config.yaml
head_dim: 64
intermediate_size: 1024
rope_fraction: 1.0
qk_norm: true
attn_scale: 0.125
init_std_qkv: 0.0381
lr_mult_o: 1.23
schedule: "wsd"
final_lr_fraction: 0.0
doc_mask: true
train_tokens: 170100000
max_steps: 10383
dataset: "wikipedia_en"
Each number is 128 + 24 x the weight over the matrix's rms, rounded and kept within 0 to 255. Layers, rows and columns count from 0. Numbers have three digits each.

# layer 2 attention output (transposed), 384x256, rms 0.0999, rows 3-29,67-93,130-157, columns 128-255
156093107103098105189138082126162168097137105149119134132132112161114127119113142119137157138127120110103146132166115110118145125140118073176129098101124107065138083164136167147132147112129132127130131165160133137093095148112116138128121135116161142148100105109155150114112134160141161130128135099125087123132144130141140149123134111099122100128173121164108153130132113086095142114149
121137056124160139157134146143109157100126123101117120130139104149153117128139115137080094153123143146162156148170125155093121106127126086150148130093146133107120124139106129123134087134127165134130106130145148178129125151109122186143159115133094093135105127111129132168105131105149140138130171101109146145131166172114157152143110112136093153184134108124120131120131124141123124137118
177117114135120144105118138116101097165121119122115119112138143117137150093142154164071122107137134116150104120131123118145079095139126115131099107147138129134144109124128091080138141144135127114151150180115110125148115117114164109162154150168146081069145145082117087149111135114135121148147151087131111122129105135063136171166120122137149131146134126119119111115146109165105136096115
124132087129146153156134158102109101139156095131119101189095130150126120113082131087176153149098094122120137109089101102092127145115144135133127149095123147148123134107156129124116095124136144140101148117075091143079161116129096129109155146169108167126120102168100129179105131120127102127130127132127106138154126109086167107127079118171128108146144141128109139127115104152146140103134
126148112080129146183115165116165088167132106122157113174127089138150134104149150135159104143131170094160156104099126141160143132130168131131154139127161109156168127151125165084144103130106114136126113107085116122135132083118131114127133134122152144168117116132102102142082124136127161124160146149100152145152158116129149127169123158095138141109141135144092179112155102131128110115115
142124111158128138163116109190138134134112119122139108130082114119129088147111157144134158130121151076112100119144147138102161094138104095126195154153128050138195124146114131149094088099154117110127159148153119154153094129114131164135131153061103134109129133129134147177173097137095149162074108109119108165147125112126154099128096135132134137131127112111163089164104102092096116116141
128127094128147156118127115153111170110141150102148168109126144131157126127067096112128119136111126050126118157104153138083107107133145116105111113157118134132133118138154128077161130099135115112184123128157131123115107107156098102137118117110120140106137136124178135166104135124104150137145152155100132117166136147135108131116102104104150152143122146142070101103103088121080127117160
121153141133107146133118110111111141113118132123142157129138150124117104121128129143100167147125138131091144133140134086054135151142078118157135122153151113116124081154115132170120137123090142083104110079104127160125135119125158148126093133137147119106114106122147145160118118148081111143146103162098140154179118089127081131125151086124135152117082115119116150146109135124126131141162
086118095143184124122121139147106129153092138086169147154156127091110142103099120105159130119161135138095132124115130120102152134075100151126102088104152136136155150143154066118127143105091138128081128132132109140091133112123082141117148173129141147147121147130159131124169177123143111097130130135127179131114168133144067123104137117107132095125117126138098094172127118102183154126131
105143113139129088136132173150138102119133093107117096146134137109112138129147141098107109107179129084117119138125138147152111148111156082140107143135128112082111156151094120068170128145133125150108128137097121086123135140131127138111141139140110144118131088107122131136119134145147124120088149146110124164102118140117116112157068144116109127138113121107094173144127143128150116118142
130145098097104190108153142097130133137084163165167169137156097118152107140134106139178154133129137126074131145112105141097143107118095107131190118134087145145120105083092142127112100106082112071092099130149132153132109145116109146149104109160102120164165162139109158113114108143108121138153163107131141142142125053092161133133121122151164107149169111134140129170096125126185153108135
091121129149103099110132120136106149123129149125158160143125171146102138126132119151086151115135126108153113173122141098119131131104113115156150126155123145128110148082126139131086128153097133062128127118114131153141178093122124143128137119144157152133115103132160147144126157124142083118117165121117132076138107139103110142094131119066121114093123124157151116153142140082103134133139
131122120117128123119134128105159134153123151094132115150158108127140137141138129060126127106121133142120131098139143132126147161144112134133132135109135147145093151125144135153129128119154127133113136160149133129131137159127133125121150128142125136157141138133107111118133117154118151111106144096108151130111138146124110134105154115175158094115126114124158129114109131126133143141127
124119108112059143120134130114113127085088126143089132094138151123159102136153124116145112098123107102132097120081139144145153084113103172106134092107106068110125115141127141108149105148063127117117129117150123144107099128169137096110133100181141106123092147130085135123116147100107146112161108105092110129090119151127114142101121130080100123129122145136157115127111120098131132129109
107153145166121108098152123112112169149121112162128097112116163131135082118153133180119157111169127149120120129149120135157138124146130139129130103099138112103138081157138160136097154145103175138088135150119102131097112115147139103115123102133127146126133128109135141104123156120148139168090142138095096148100137164122153114115144142096160100136119163165071148148126119110154101143152
160098097180119145111097138117142104105130139110086136105143132139113136130106111121117100142121127133116148142145111136113109158166157092093121106093115151114102148160153112131144119148126100145099131069178123136145136165137084121102111114134125099137146124134118124103107144123130148089146118151179137106107107126154111131156138105127094137131127127138116147108157145124106103116088
055126130122143151142112127154162181150109142086124109140137140134147148101136108145157137131132110099151133109081157135142159131115129115093140143143118135106165167156159126157141176106140129142108130114120122064116153151134109120113119110116150119150141122165132098103126079138113110112113156172119097078151174119151116094115142162111150133117128101141127117143102136078115124143083
121132117124138102133113096143138132098125147152127115132138125156134134128164114158128119141141129109154139109127109107150141111157145121112127127128145104108157142125118134148131140109143124120126148143129138131122104130140120123114148132092134136122101130133109118126142105139117115113110140141147137122152131122154125128134117117140122126127143126144134117102136109133143092150109
137113150135150124134081116102116142153120132127137092093151109125096151125127100155137138110141164185131136113121191140111119142181160108158131146153130111120147104111166117116143123128106125122096175098138136159109154125103115162155162173169193138132151123140130101151160163151106115134099168128097130132155154114145126106145117137141152131135136104161108094146147107100097136113140
153094136141099161094113127133134136129130096094137124137103136124083139093123112141122108117159142157104114125119118132141089155096135148138101145101120180099142126150127148128156156106103136119125099126110133104146113094104140133136116158142126110148114150143096104096131172117159126095184164103165132145119150109162107131145133122139110131152117132127150133108136102162164092139144
106150162134095118146119156147153093087138140149164129135129112123146129150130172144091114146107116119134128108151174080094134136116156148120134170156136130176150110148176126186122156122103124126122137117139135171125141126137157208113116131123114086117138125163098124118169116109153135127130124132086083117118099124088167114086174121122107091127130153161163141155113142100125106137114
116138122141124113127095126107065143140141131180151102138141126113127133115179122154124135111175126133158137110178160129095148130112139100139156136160117139139129105124088137090082105087135140120142146147113147133137137118129132100119110157103109158128138129097123171118149118126150152133085147159117154127154161112127125133108110151161111130118109146126116118155175136131102127159142
125135135132160064182142136145092136107121129138073161146126145137123153145147098101120111151106136193145153133119146129113131097108139145110135093161128111132147118105128122146121128119126096124143110123089092137107092121113158112139102142111111124090112107131133102124109145150091155134146151115155159127163160077143086152141105129177087123128144139160099129118156129124139121143133
138128074148166111139173111123159166078092070159152132106122106100135150116130132152154125137132100151137176135094152098169129098141116180121147104099120126140146118086154130109122127169121152130119125163089126130130113086105142100142114146099177150146097132091146151090094148105155103157130145122160128136101139134132142143181113144123142121145119105123090120148133138123153112082089
149106110111138133131135145099119161094133126102122147136129128166144170138099131094126084123121144110157116123190120107077099131110107112143100136093110091156097100146139115096110054137110149135138119161128149100157125161125194153106122090147103153156119160117143094136069092101096099120076109175149149131155103117116142158120159100080159156179157126106146130140129090140122146142157
137113120105109095146116102167132120142125163123141125140120087138122150131125159133143103108134118048147113147137127117111147115100104137106144157134136172137125138093162138128134095127118130132152096154114138134149149175149102103114101128181124109166100131127161100122146119132143116128127129077129150136115138121114104134102137137133118068091153120124204098116069112141130162108105
162101118157141157116145076123152114102112102123169145124120123121142132090127157100148144098144133161157114125134164100113091119168150113154160126143104093164136094177108121168069167119106146114134166115126127128114115126083155147118149134099103135091111073152118123106140124081109139120135140128114104132155108144113142108098109143103135114121113151124117105129125136127147110150138
108135098149167120079124166128141108170100180093116178098104131119157093114196102100106087085123142097138089124081115095103101089072093215140143134125114132155137141134126117109148070101123183120160122173063151098162168125121099164152127123091163157129123134127110158115124113119143097087104110121113124120170089128087099137157111122142146145099139096142101085140119118138186154108150
106154115069114074140166143153136142165110155168147133116105206180121111088109134109096115133127127101109152079137139098151142097114119105112101078146151093109123140124134093101136153133151147156093130108138114105138110107108164133160143122146126158099077117107173134129134131102102132090113100132132111127121124104137128124131142157129162161103149102111177119111158114111147115116153
122125144159174130124124120099161135149115120104114121136135147127100134141101134082152114169100129156139139167161128121159143138117168109099070173112149134135109157154118196128134135103114112128142109123140148106131131110122138153132137137115116131164148136163108165095111115127131081129105121116089147136124155124150125115099104163114125110128110095117132144110139120170160108093157
143108155120104132143094106142152177080051141081120118130145120109133093175152102147130094113148115098105133121125151166208159112103111142138154111103122139113097124148118121111177127162109120105095126153137133109156133134157141103132134103164186097108119195148115193132117119168143096108156103120127099120137073178088139167112119156135120122064133126136116115118118194107107154182124
138131167157105104158123167151102092097131147134130115117131120129109083123147147101074101116119064084135133133126095124127103121145124125114147132072137107181146157143137121113118144116139144112132120109162128091134128132141128168195163070137138117126130143125145104151154082161094084105125121070163097140117078141138107101133190136144140117147111152135134087131109148086157089176116
130173148165170157122118152074133149149177118127110120136146127156120171115163139147135188081115128159155138110105112151137148103138110167111156124106136116103154137114192149079157122168063107199133134151128144135122172119140118111075126137186071073131128088065133128129077116153185119124190139171108112127066125146141144131138160158158167124123127137165105178104111142144135169064132
122125090149070115124172123117139074153133128135127127179154089089144141097183154191089131148159123153149161113141151110174116197133150177162128178141098129148129128104145134159157125115127162155089127122147080106186107102125143117084145141140119142152100094108145141109180144119129135151127135109143157141131081103153132126169171164096126113106104165150152151098148137120160177120108
128106080129113136115166152154153158154100137152085137106110138148080130090073146156129070142135118136152135136127150125150118090115121141152048168108118106109125116131111151121154119130150131178149140151167139087120125128147117109099126138128120101121142141156121108114136152136149168113117146151143141101134170111136121109155101149162116090104131139123133112078137082085152145130141
191107137168096148143140126079128147146102118115115159119108149119168123096159096099122087181121105100186153144131188096093116132147114114138119127116139112083127113144124145133121151174135135137095101128162119123132117114156149137120171179129134128115117153117100141119117116132127118128161084089114098088104070133127159142130159106133114134128115102157134144115149120115067154100144
175129141143132131147124084093106152143123072128127156116159108196105119152105102120145109150127140143133114187118117143139143145130135128117139170118119115128099132094201185103143100062124133111135108128148146102162145097157127118124150117140148182137118146115114120141163096107102174118143123085101132096157121113183153160101138112128094117127107072106133101133121143139118138127101
118155178159128091150143103133149168137122133149099133150142134136112122134101124157150156126153154178172154153137140131140159140153138095140116124123131160094164132148127152107130137111162100176089130134127115138102145171141057139096100134089136152116096102125195139116132126133102165113116085155128123104146126140127132181136145095120145122113085130140080117130166089117132088107113
132154126107139173122157101163104077177143153130179144138087178108153108142115136100140102153128139128094114092134107197113137099133099096115069130121126077123145145116119135131097120125103136114082115100103120135150131148126170133158140141117116122123134138078140137115138157133147141145123122092168140106144131175117156123099128087117113138114141157138150144097113122125158123113133
122127125136107130144118101136125166160128118107144124109111141120145122135188120146109136113119116130148132139110128095169136117144160102138125100127153119145139128138133114136144099109135143105124107157123153134129140132160166111146136160123120122118181120149106129123120120137115098107132151108144100138134141109117108138133160142123126129132130101155120139149098119120138129124159
127095141133114086111141140102089127145118130083149139119139134080111109129127108159111131157128167129168123095131126152196141160161147099163088183110149139148115129154136143170129161084118109120138138125114167131140132112121118103117109162118172130136161165130136132108155146141106092110108154169148139137170116129149104090140113117115095168145154124140125130165115166127110133096151
111145122119127151131119120152101122160130139132124143079137109079143118150135131094123117150129149139091136122134149115153146167123144127135104176114093131081141169149109092130127110124144128145137125140104159134148149132133138101099153113143141137144102127102107174141133151148119174126119117127158143114129136145192136122158119114156136095153126114102150086098110100146141176120137
133118111109104111146135117083141162170114130138156140105134135140108132131133124119138137148126153130115092084115140178075162133140105104096135127146118123130136097103113167122121140125143135150158147103127158143100126118116133112083110136137075130149126169097146133150159075137123117167139139148113157120077114086104131137085124083155125107160092131106148137160112128145106141112133
174157132118129125153167138140155113118104134128110161127132150119155106176123118102082105119157149167131127107154093144142098099091115131139111135118105116129157125153153110128120158138117090077188135141106188151119124106063174113129139110137128127135183130094133142120111161103091149113136119120157142140096118158074148088134090099162118110142094172128143146104126096145170138112113
124123113112117130114129132127128133137131130122132113120133124145113112119133130133134141131121128107134130154136103127137117134135145126121129132143136121139146122145141123146129105135151137121127141104129135141129113117133122124131145131133124130104127122133128117109157119134137111126128156126128112144139131134128102117124132136113099114134130131125119125117106124132152123136132
102131169089104093097141094135131107093103140113124145143091148143151112073143093107099140100125153095139144134141124142140137137126152111090105130116131120141135193120114113151131153151131180126177131130156171084126169105115141103106097141125082141186109148133102123101085146144134140147160127150156130137143118143155123163156090116126090139137129114114130161119140142145132148177130
146133145105114154157153109127147144096149162163107126154131112116103172150115190130168135083114130123067104114107111138079151129122158145120110120138139170117126142097182107127153132131124119144150141150120112139144122080113149124085089121133112127118122121119137123153170107140084106181122132154125068132101154109088133123119163110141163096096130135150089126113090156136114135124150
189140157111117123130107122156107131130129112149121139104144145108176070158148109138163141129191143152137154158115117161119133164144110107150138100147118186129090168127095142131175103102109129136124130118126152131141136108099126074130124090152157101130096117110123136129087134141113151142103097109132126111108132112173140139127132148125137170129087133130124163094132114163097123138147
160145104116163148099120117131138129156108125113097164122190080116110144082145135125079148164106148134109110160142108164123140123138100130123120161139173133185126182117133136127153121087098157123141135098138150139182129179121123182126117129109132109148089149078116168125182144087132122086102151074109141166091110139147134155145165130135136139148124100100092138104142060162150083069108
147131169110139118106143149115148116147123160107128126128115122101126111094086136125100128081096087139120126098111118120129142152097113127128072123152123121111147128137134100118139163166139175119136148084135112134068131140117147187135092112095110148134148144131123080131164145137134119134143063112118153116145127109141147123167140134096154100112111132123136150090144113102141107105108
109134138098098151131094138140106119127164131130142145142130143149084154126119132139141120118141119119130098159134141141140117138128149111136142148195170145113122129172150127100169146111106065174112127144151151127097144130145140149120169130115153080143136082171080164169156158107095110134127108091091155115135155101121102097123129104109101167134144136103131133139151129092113134092151
101135153117111143143173146144114146123154137113119139111138149094174138120139116134087112159148167118113142155111148149177127087170150121087157095131160151134138124130117127150151173127140127121128144111085101172098139120138095120119114118136135101162133080112140131113138155111132127129132117108163089188134149131143134117164121109145144122144129109102112114079123091111127148110116
115150126193200166146129162172128096117111099099138136077156106092122106135137126133166183125124114133108140119111111142148110139166142156171115136137122133119148108160156143096075125114145104126073096163128139096139110108158178068136143139083140090119150128143116125169138144118125102129131120105103130131169090140140157151114108141159126176169130157142122138158165168123148143119159
145110130088144100102184078093107135143159108111132165103109084122142124152099126115138165177106151105069114108135085176090120120143117099115104111148163146091120144094090135157134147135146151115135121128116113166122111120153135119101120133122132142137141158165082171113111083098166164162126117121119144130096153106152104164079102122079142110142144131126125112100118124153144091112073
146100131137142144140121124128130135200127123143153112139093112116150095121165098125138125132148104146114130129138135177124127124115126119119146162104117202114143115110120151128116122122096126094144110106133134091170138112126143157113126133109145082147148138106145118091141134093146109148101143136113136136042127127140133128154123124140129089121122153161150102159127124172136086123134
096145130131093123109137116170107143103086091145126086142137170127098127129083114157124115131159130120089119135123135132161122141128135130100154138135083148141127115110120129120127152103171098142134117068148104138121132152140107105117119083179143178146123128182130086129164137134109096152117143097136134171103144141151156097160091083137137123154140170119117131121170138127121144158108
141142129149101161126106134096142119134121124097160143170144092080136125118152124133166131178131131140118120141092102089113135130121130142125181132114113115141114170132142063106116128122106145122165126128110140105117133109104141055105140126114157147146148130107146113091129093132103151130115137126100133152127161140111091105143118145097176107090123161126135143145132139133109139126071
106118119106167089145143107139136116158154116149132091149127115137140127141107138124138143128084131126142099126137109084087180139082114105127151152131128112142166136134148112118119151153115133114125119130119107159134138132114118123114148111119142173120121128127127126111128085111142140121159126129148110113128139110144150134097121113122112117119115131101146127115117119141096106101109
095129157120138100148177170134162137197156171138147096150147110101132136157109114151079190112114151095137106147153129115148173153114122128120134153096105135086105172127083171173092126153120088139165088134131128126120131120140093152186158089121161119157142078108167021091135130111107132142125121114142148140121136073201147111126189173142178135159136094108144131111100139153155147161110
111101124123144161078098109112116171145127142139128169146133116129129165129156106115140146102094167108121117142156134105129102129146103133096112134137112099084134071132141149084175181115134125154150135158140156151156127155174135138071154151126127170116117138087115154071127144085114124153141116126128134140141139149169141130105144091111189098152152095157167121162117097154108147121119
132134095101096160132142086151110136112101133135127121092123158112135112136113119125096105170125110128120121176134091107166127148096131118124090113124145184148075114103119093153163102119096152114180097082145118100111171130112149106126134118143180115120108142133102118111106161110100113115131136127158136105112136128117122156105062110129074143099102139168128099138152137156128094155100
144138155092096147106093127108160114144128119151136135081150163126164134158140108093085137105096162163196112127103124125176134078155119085125193148111143123117145118107168140086124085168129105158093135155116135158122136168150097115103116156133145108129121122133099120136089134166125076145164115127134089093101174108124128160096132125165075100120157076110134141136127128141157093104124
144117108131209116139131150141100079113151140155128171117144106126122150147145095134164127143125152139155134142178129157143132115130143104117207108132163124163169103108139144104078103082133091120137157130119106124138133149093132124133107108166068181150106143088135110140106089117151116152120106082145107141112126155092106164100125138111081141134155136157101140115099142154129132112136
101170173097096121141133113150110144127164122105137130137098163130121117151133170115110190080077150182123123141152121142161133148126140131095149111164102145130134159130145127092142100171118115129149141137127144108100138162089148139131115081148131126112154133101094155156122102121144189125103153122086082120128165129142132153191121129137121108159093116117137141133090112125145091115125
151101107111105151154114122116147122127141148137135135090099149111169146137183107160107133133143132128109131131101176116091069123087122178145162101158142159133148114120093125144079127143146131128144144123115111138133121145105124146134118097193160093150126140134078098147081145144126121116162146144115138123124153143124118133145160123132124095132109106143118127121106145143119153115128
146061072128134108156144131129126112143118145122132096096115137126166091135128156112112111080101071119086141107142140109157112156126104156117113116143151137121119124164129120128143115145130138129163156147191134116164173090121123130136115132152139159146118109117076144176115129110146120178132136166130142170085149156162094068103142139107132101125137159122162137107119131112118119163114
138158132131115119114154091134162167100127139091113133125138133125112085091098115124150151146096136126141145114124041124107123189147116125127162158117130148133130141161112138152126117148130141152124138134122155117088137157156136110095121130097156118119132118121155143145123082146103121149109128132115107130133148144142112128106105113092100173172147133133089103126126112143146121100140
109124128137132127139142148119120089123134115119116112148120135131121128130123133141168131111145108156133157149152128121149123153151138139145119108138119127156153137135135136150137128107152125124110134104118147138122142098137144077147140123137103134130116138121111114150145102148138121122112146105111144155154107116134113114174130137116123098138123123117093123111149123149123140143113
119146145165169154144117123110163095143129070170140152129120118112171158088164124117102126124117147143119151151153091142121176105089133130119104114114142143142105150123144130120123113170151139077120097142140110123110125144103099134132149140091148118139142109133107173163122132125186115114128087092130163135128131140132152160125129130127130126118149135111147129104120142149135088163108
093128130109150130134115132125103112113140156136103142115163115158107115125154116154155102093147152156139135126104112144141086134169125157140101081123169159156124121129112107070193126094146115122148153124127154101087176152108131149116105128137096130140139130137141129114122113127092099115132114155115142105154148101115176117183158147129116124154142104161108152126123111131122085126096
111108140125140146111163121150148106101111108124123098115096146150127125134136184082117122074144099147143153144177110130162130073113143172152109158116100112185148157111133109140128134148120119120137099125125126098133145119118133125129083154097132118108135123130071144109132134122103131134156136154138145117115129136090129147117101122137150141115106162128129128130148157092172159126121
164081110130139144177110145054115076147125150134094132135162070162104139094142161124141131114127138124143106170147111123111101102156119133113114133124116143180130123113132152111127125157129101131145113114124139159122124141123126163125144105106111085147164113123090150163153089135187120132112141120117101126135128092147155134171145123132100134178167141107106077144129129138107116158116
126121110136129131115130120142119129106128135137131114118119132136122116116146137127138124117131117124135133136143112122139141119135142143137130127149139135131133121115132124155141128112147129120134146142137120150115099111124128105103146138113130149133112137133125113138137103141120118117124136120123127125132114135136110146111122136147126129118143118133113125128109132121129126156146
148098097161124153102162166123120153135151121083116169114111114132113110138142158117143138138114142108099156126139102145144128148084115084132168134093118129150110103139137130144113110107145111111126118142108123118085084160138116161142130094160144109105144096093148135136152107146142131121159155137092133105101087141130094132119152131149152125156147131181110094172087131146129149115121
125123129148169165138119144090129120119107137129115117114113145096198132127152102072083083122156131108139198144117148127146133094116145094121167115113128146171086094118121113061136116131106098111104161094109139136123133148155101116162139130112157131114174112108114108153138116135133116132150122170117133104131139079118169111177128161126087139122158128106152118151124138138072140185119
102081089146129079090117139124132135157123140084120111137115109100131141129111118117138171161088116151124136088138071125172211118107120208130146131118105106083132094130141164143091125188165138124141107151137110134108115137094141105136150134080148185147139173087136152136138142144170117151137132119154175164145145155144118161111118168083155124133172129100145151148150110087149110111143
165111137129156138130131117108159139099120106132147102135077134168152124121088109094116159093164127104124154166096145147066155105120131095111133116110135152103107116101095118150149141141176137172064105125157105112129081173105059121130137149139112110106161134118116122125101105132103144172153121145107137143126143145060178132111122123128147141126156103136175161135132156127139119141156
150096090133127105125141115127142166168117139163097157120116107143122156147153167104150144127147161139142104099145140160152144134130107121133105115118097118097119158133127141151123150126125155108134111171159112106160127131127130136129165139155120101139149140115133172166094105143160148099124140105114095123102135147121119125122173168147183135139161135106126104209127115153152167129121
146163166090115104087106135120130124130117186088109101146161130122112092159062136099128163154079114141129128105143101134109117147154123106167153131120122127154097114134174150143154163120127146141102099114117094161117142146095113093122116123153177137152115108132153078158126130159109157111138127127133127114154089159118150095133130148131113125103122126148135120142110099091113167135108
144120107108109107133150116120134121140143092138132116115145143133111061128147105106147165178141093164115122115095126127178158143109115150139052141114117100118109186102137118156124135101141129131111152115149135134141161093117178073109084132111098137130138165120113182128168147127105123103129137132097192085096142163146143107132134177125110156111108151126123104136130140140132133153103
173080117118086105104118094077149135089110143138111133135171122155129128113109089109167134102144128128132135149108158168126178167152112128126102133143146093116146125111142118148105145098157134127131115145132150125123140130126082150101130118136146134132154118133108113121128089131131118137134158098143128143139130155117144118145116121122113136112147139099112123125122112111099135143112
084152131130073138136109140154134147142110106158096117193144118129124130125156157138141137148130122120140141151131106142085171121068133117085137074156146091106144116148161099096118097121123151183151125178113158098138117084109149106113135131153100079131141128105103144130151155151065094133124124136110124117191124143158132134177156114136121160126116131166183147107148100134128130140168
# layer 2 attention value, 128x256, rms 0.0972, rows 3-29, columns 128-255
112139168118158134125120109109125069136121149117191142143142146131116160100137134125144178112127157139150114132144116122124122118122119086140115113163140080126118120160127124121105157148132112135158103101135142172162110121130116111124175102152113141122165114138138146127143124116122131140147141090140106128115090147140135144105140115114153114155170186136107128135159096100109130106137
108108144149114118101110094100169079109199104094116127170120118114127134177125127139134121122164106109115121149140132110114119141126137147158147172093127135136094141157096129146113184131103091111125143137122084093098156155119091148141112121147128129141151122145126124064131185133100113141142137152144114141128107123136112108078099119156163135165117124133121128139086115163165143138143
145086113103083139135095135088110162133151142139152129113132171118133113104115154147052146107120087132114094124128154117119101131143132117123120153151097129151100144111121110122120147165108159111153128112137129110128145120131125151164112142123108042112143102107146113107147150127115104113148104137165095124121089161115124135172138087092143152116150126080150140170123100086111136124124
155141149117145143141132144117106120132162059134169124127142133126117158108153148153152096122105124143132114158106145111134102144128114138141071151108195128136130110135133101111115143081134157108095126121134121114148118128144163103136193160075126164111168119167113121160119120117130107116135142142128106119126136089108130132121141127120081131157121117124159093161101100137139116090133
111140064119159151128115147179139119128063068126158125090117149132105100156135123101121105143156148151078090106133116155117146121134118153182108121116159138092112132130119085118119140134100147172111123129144106108100121099144113139142142099093129127092121120187127150113109135147167152102157129129132142165118162110118116130115128126143093115114114117108112094116131129169127139108116
128115166104104106114107145147160114124091139099127160087101072133124147126133086123123131087102138157148145185146145084130121137115175119133130151144130162181096130092124123130155147153157131099121139120117077150098157149115144156103150170120130152130123103147132151150137111120149123152112117084126150128143109153095126102160124124096138128149187144123128124135200103115131135152149
150106145098157138132147107160103122115102130110106154109093127141141104113128115131141083119158126093083147142139089143146125144129139112143093085114174136095111143129100163124126144159171102128165131100155180178098112110100128132157119112179129101125148145122103111128141115118133133113081136137104110159122163210128123075130124094128146104101113135140131104182162141113135130139160
122136183126128147148124132142140125121136105121130102160154131162179136107130111129141161130121115096114106117116137126129106120138122141145109113157077125107146071165156130119139101159147121143135129146098145072129109136128135142137126173113142136096144110127120158133143143156140122138131149131128148144123133160154150099107139070098137158146101189117120130124117135084146134151119
177125131115110151128146092139101106116107139142136106184114147153121089129121115135132114092136174100089131119109096146117163145086121161161104118137101110203161116092122126145126178104115124091104126124105147152178151134150144150122113171120137126140160138101120090121155142132124103118155129134097129137138132128171108114142125135134152150127173174115135118145135149137164144126141
116131119124124108114169101126112132127138108100141117158127136134135117125145116161095088111119138116127131063132096115139110120135140096136097155117151119122160133120128138134118144159152136153162117135129146164088123119156145123119108148094131131124146111131142136094106143129157120148132133142133143129159125127160128133140119183098093128123145146124144126192100129130115133125122
132148095096150153105108123141118142174149164101147118100129080135116128169152110121111124107127126113094095098108143098119129116140136086121128119102087141169112090135128151129118160112142171153155133106140112161122121105107132131110150124130121098121132170126093103165110117130147159118110116127114133078117145139096127109124103109124115149131135098160123152111127119110095131126125
141114202113142157155115165092160118091111115153113091133114115075109130145137157104124126116120173117113118119131145118134138133128110141123135117095176107105052158163135153144121142103120145122111123096135112136172101172130149111135114137156114146146057097144144094129112143116104135109114135157117100110109139144174133106125124107111126132114093193124154120178121121147149145139119
166133046126155115140097130103117095157149133166109117198125091131151108111094118147141152153144125122098086130129119151153167114135090185114123145147119142159104107092138064139117143159088097129157167154121128177086132138120112134126147088142119184082025089112108123134132138125174117133145109134118122131092124174172115104128147106182153162151117118143132125106038116128101131116123
132098173113112141123142151140122129175116135103115147179149118147171099134137117109109119135097172130150153145123131133136088120128122118109135148115088154111114124133142116132111138103131164191105122143131131184154130114106096119109140136102106099123123125150127097139131104136112134145121123158125116151120161142106128173138123132133132125120107105107089115127166065180117141135115
137109107089128119161127178119103063118146128098129114083115140159125123098100121135116150159111108111114142104185151150116136137112124082116126109103130142151081119115142161130138110137127167116109120108146152161127155119145151103169136131129138149090109158127127139137131130137142108150152142123160099184125139091145112185122134159137148128125128141129128146107144147086139105132140
151136183107092111141132100130154109169128172132146170109145132128177094117119163099148129141107123138175109187082136099115120117139124157167180099157143111144078140146137137124133162116153079158124092170131115094114091122158133122148128099119138116195139109117142130187116132064131123104084112114157121126146132148158160134154129136114126115105095090088125121124118120094144134133125
130128118156149125102114162145190146103124146132135123155135144146118138127109099125110117127131092124183161107103151118117166143129139141104137116135132108150089138134135164140138112097131119193163128168146117106158139103126129152179134175140121148122094133114141128143131092113156136129135130126112099158132110132149115096121139127124111134116141086159119133141113133109119125123112
090097184119112144124101106163122119150121119125130163112114092143125122099135107125166168120115079139130153142164120105120126118129162134095129095152168144109136112159104104150148210118114107110255106130093097062101087127143126128097113161151137118159153105100130127199130130130101133115148126113161122173198125212102104106134112107111085133087141091139171116120100124155122148146160
129149133132151138120114151116102136140142062189120135147137151140122138170139115138100154135125109172140126187149111137121132136151104104146160147148106124140154156086134119121135096128155105131095129123130107111160170096155131125149098080115135158094119142157169138125149132132109134136080134113152157158161124172162131126100135091139160106112111152112123118131113124089170116122094
130127114101132138128141139137092106096175127102105112125133142142162140127113151132166105138095128167179141128130117113133118133094114139171129142138114131093159142130113149131122156132134109048110129133107134148123127118145110112097104117134111152141113189156127127107114116118117157120141153090146141148119131154157109139117114143118132081166100115137141122127170118100144138122141
157135135153106113167122169141102111142111111111130145114134128146134152122153165132092144112114130084109115156115132066120106125133119080084118130093129098127158124104123104155143113125168094145112155105126130109077112149108123160108121113116138162110132167139148080141131127123076117105120121142137153098085116125148128173142119109134135139163172131098118110117146166142105130142120
129109132121159126133109162196109109173103124111157114123118133141147116141131148122163088113118103117124145141099076131130122131120120141091121158089091097150150153161157182132136101163132063106141131110129154104169116098161119121139125127122137088117138126129113113177126121098105149161159128135128117142108105138146149149144114139155102131162093148146138115134136107139106123133149
110138153098130176142114128113139122117110112120133129097081129120144125157127118123168168101149154112142088120147136112135137147114134136144149143120151122121130088119138131140112102129092033167133122128137098086104109103113124129127148155129129141083127122160141093092109141111146147131102138141148153125144167121141128124132101116159117141113137126167131149120114139058143112139104
127141106160124152136119127185157151163134121158136140081136102163130130172142155132111137116115112128141092123105131134121107123122118074134120097122140097118130174090121107136117117126117165146147081151134151120141156130150152142121116073132128123043132159166127118098153130163142119130154160142148098114143177066115112170135136165121094123138150121164118140173087081136132117143130
116115109119106160124121141109128094184100150154130116143094106122099139119143127103219114090132091138119141123102126108116120148109112129125140196095120151145071114120129128091124105144129143138145154150192126103034141150095135103159114136130137105097119153154145136122120117123132146121154109113120112098132092136063151102105128155103167144143121115142125174124132129147119149135120
119164148121157105122123108131143099134090134112102128169151124105132124128101138145126123147161169177181114128156144146137161106105135131142108090115147116112120121119144138133137109115107124144169187110094094171111137117129129104125110118107141173095134131133103172161165101103098163148197122108129128106106139117174110126141148146112144139130118190119097115185156109190108117125108
126139167133093106115111118144141118127148155153119104094155148149099124150124111105145136135128114135128099131106178118103116132113155112147094168111103152135162143083114126117110159157138100114148107133138132107122135159130110116138099110137122143120164132117106142199115138118132108133128148120125114130109122148134124125112160143095109115102124137087081155154104157184098120122124